From a checkpoint of a small transformer trained on Wikipedia: a variant of Adam for these matrices.
Each number is 128 + 32 x the weight over its row's rms, rounded and kept within 0 to 255. Layers, rows and columns count from 0. Numbers have three digits each. The size before them is the row's rms in percent of the matrix's.

# layer 2 MLP down, 256x1024, rms 0.0105, rows 227-255, columns 896-959
096:187159125086119164077160145115153131179106122100073151137129162147148101078096157139091107106136096115117161163135129093137137117133143127168095156110180088034115076140092061096126171102139141
102:145150088122123106183034166151147167123163119161117112166140147091131128180132146123079093165088195151059055097168112049151142114116111091151156131138098132146125096088069062120120142097127143
104:105186132154141043191094147199169128134164120069143103134109104128142130155116143112142129135145141146107148116178088122127160109114091110144195137144150117109132121134160164136114081138150102
082:077126141136120117086088168115153118061149121172116103176106090095133179068143141155127127115169052146147101075087147148114140111085152111119093163129130105066163117108102134087112115091202108
108:102138089207098110131107135079164114110125196132150114145144060167126039132092083107171149151121118117088202129086091184162129111203149092154092155107127140145186088152154132167131097153113140
093:130147154122124145139175059140043147089118100127185109136098107075131106181145115090125150119159119155144157179155160154109136123100104171102116093095165127115209151152151159168124144148123168
102:119154128161094092162078160121135154132115085127159098115108104151182115196113094177176057176091144150157140112084137129178082120151053133173098145103140127105147061156090129103116113153125096
084:154138138133125132120178107173103104092169180124133091158127099138156130123086104095110184077091149104148167118118199109118110142075173160178144154114124194146099154117078084070068105144150118
107:123148119093138172159107151195101046166141161128156078157125106119096090129102108104122184091124132161092109093124078119105198161060195094142151151141102156076084117118164129155073114100118126
091:137168170068164111134122211154151148131115089051134107141105142104122131136157174188132141138110129159127142182119175099136109121124145160135109177132153124059123207142135079161117134171109137
079:155136142118136135065158172169090129128066138076108126156101159170149154098101102187112144177155157134093068108152121102084130112129154155123125143134051104107156129117133097129104185097130114
112:134142120164099108110100117114117146127084093109111162075165141146115109078097126117168099107098081123142140112174157159109140132135101146155130083147077097120193123143176154145145174143107096
105:143161108141167175136104165140145188091169139143124118136147128115182079198113105084135138101079125144096081112149125086198115121134125131168187089185127161144129039155108108082162151082134081
086:077132140205142081133133192153142124137111145090105168101174128138085102144110168075131145081126128158164122105114128132129139120128133154134129153161086105161150095117170105125162151115087139
101:092096157139118142090166129105120170118103144117082144126129141112104120106115068095099123105146061101119151131111182142160165145119149134133120034099114100088176146158163178104127076101108148
099:168101119169156167158021165101150176184190121142057140053161148109089122143168204153119084088120131138147133145107111177089126133126114136140130106175152174181127126065113146155154112131144129
103:150154091164101109169095131146065054108130094097120104141154125103055169129123159119088130115166225156160154099102150105052161129103118078139150128113183112119129167079065130145087090163147113
107:111142127098130158036156144085105157099130152147135083163062113153110181143039067129122125148123076117145119191170154142128124098083184102136101159097092138076199115162081139115124115163167177
095:135142133101176131057071121111215194061105193180088138138114135161162135124089103182060131126156119146099132065108112078139100076132177123088105151101145073136134087110076066118133069087131157
099:117111063172095113126062134148108114159187101162120108156125160095099116164100127138133197124125155163092139087161078112140130083124098087148171099111117160148156178111117146138150120137166151
123:086120075122143141126042180112178139096185106156156115150128140075136131150096170169129131062123146186070109100114051141142176088170117055146066099095118113105140072102076101112145173100162120
099:088143146133109176120169101113191133076133127110145098122143065124116086110113128107183154097173101119141107090112135107192160168120121078113119081102155110136129115161133140110133133133110058
095:129147138139166076122067158156154151095175104140113114148119103107090157105115142126109180089108086145157149148174082128098138139111123138103145152157171083116059158165106158114100095119147107
104:149094201100079093125185122099173146138087141160131103104125135154127115103176156203121132131163100134180139093143081142079118086178132152101095133135139082107070100143117123170097132143170145
102:147105102126151153051182081093126161147139087139095172114177132163175165076131070099127170155135087106139118161163170080153076209075210164082128082113114144144174169066197147116127117136138133
089:132089141117150134112126122126093095093143084096124182104110117135156149108136145090077157145187093096132141187183155149120119076120125135113078093131156164130182108096219139122111122132151162
093:113173102118133099118119113087082167096161088112115116126104132092101190123104130121122146103112158114133100140125042121145131134121101162065135160120137125174113173159057115091166139153175098
091:129116138090158100162136102129118127145073120145136099121123167083153112165133072152138140140144111154112128131143128068069111151102112165135174068091106118111118187087159160130135136078094143
096:125138132121174094140031179133088064167156080122140079139145137108091141106160103105119143126102181145153066095158139119131141162038133120182178098170116181130134124050097150092114131057119070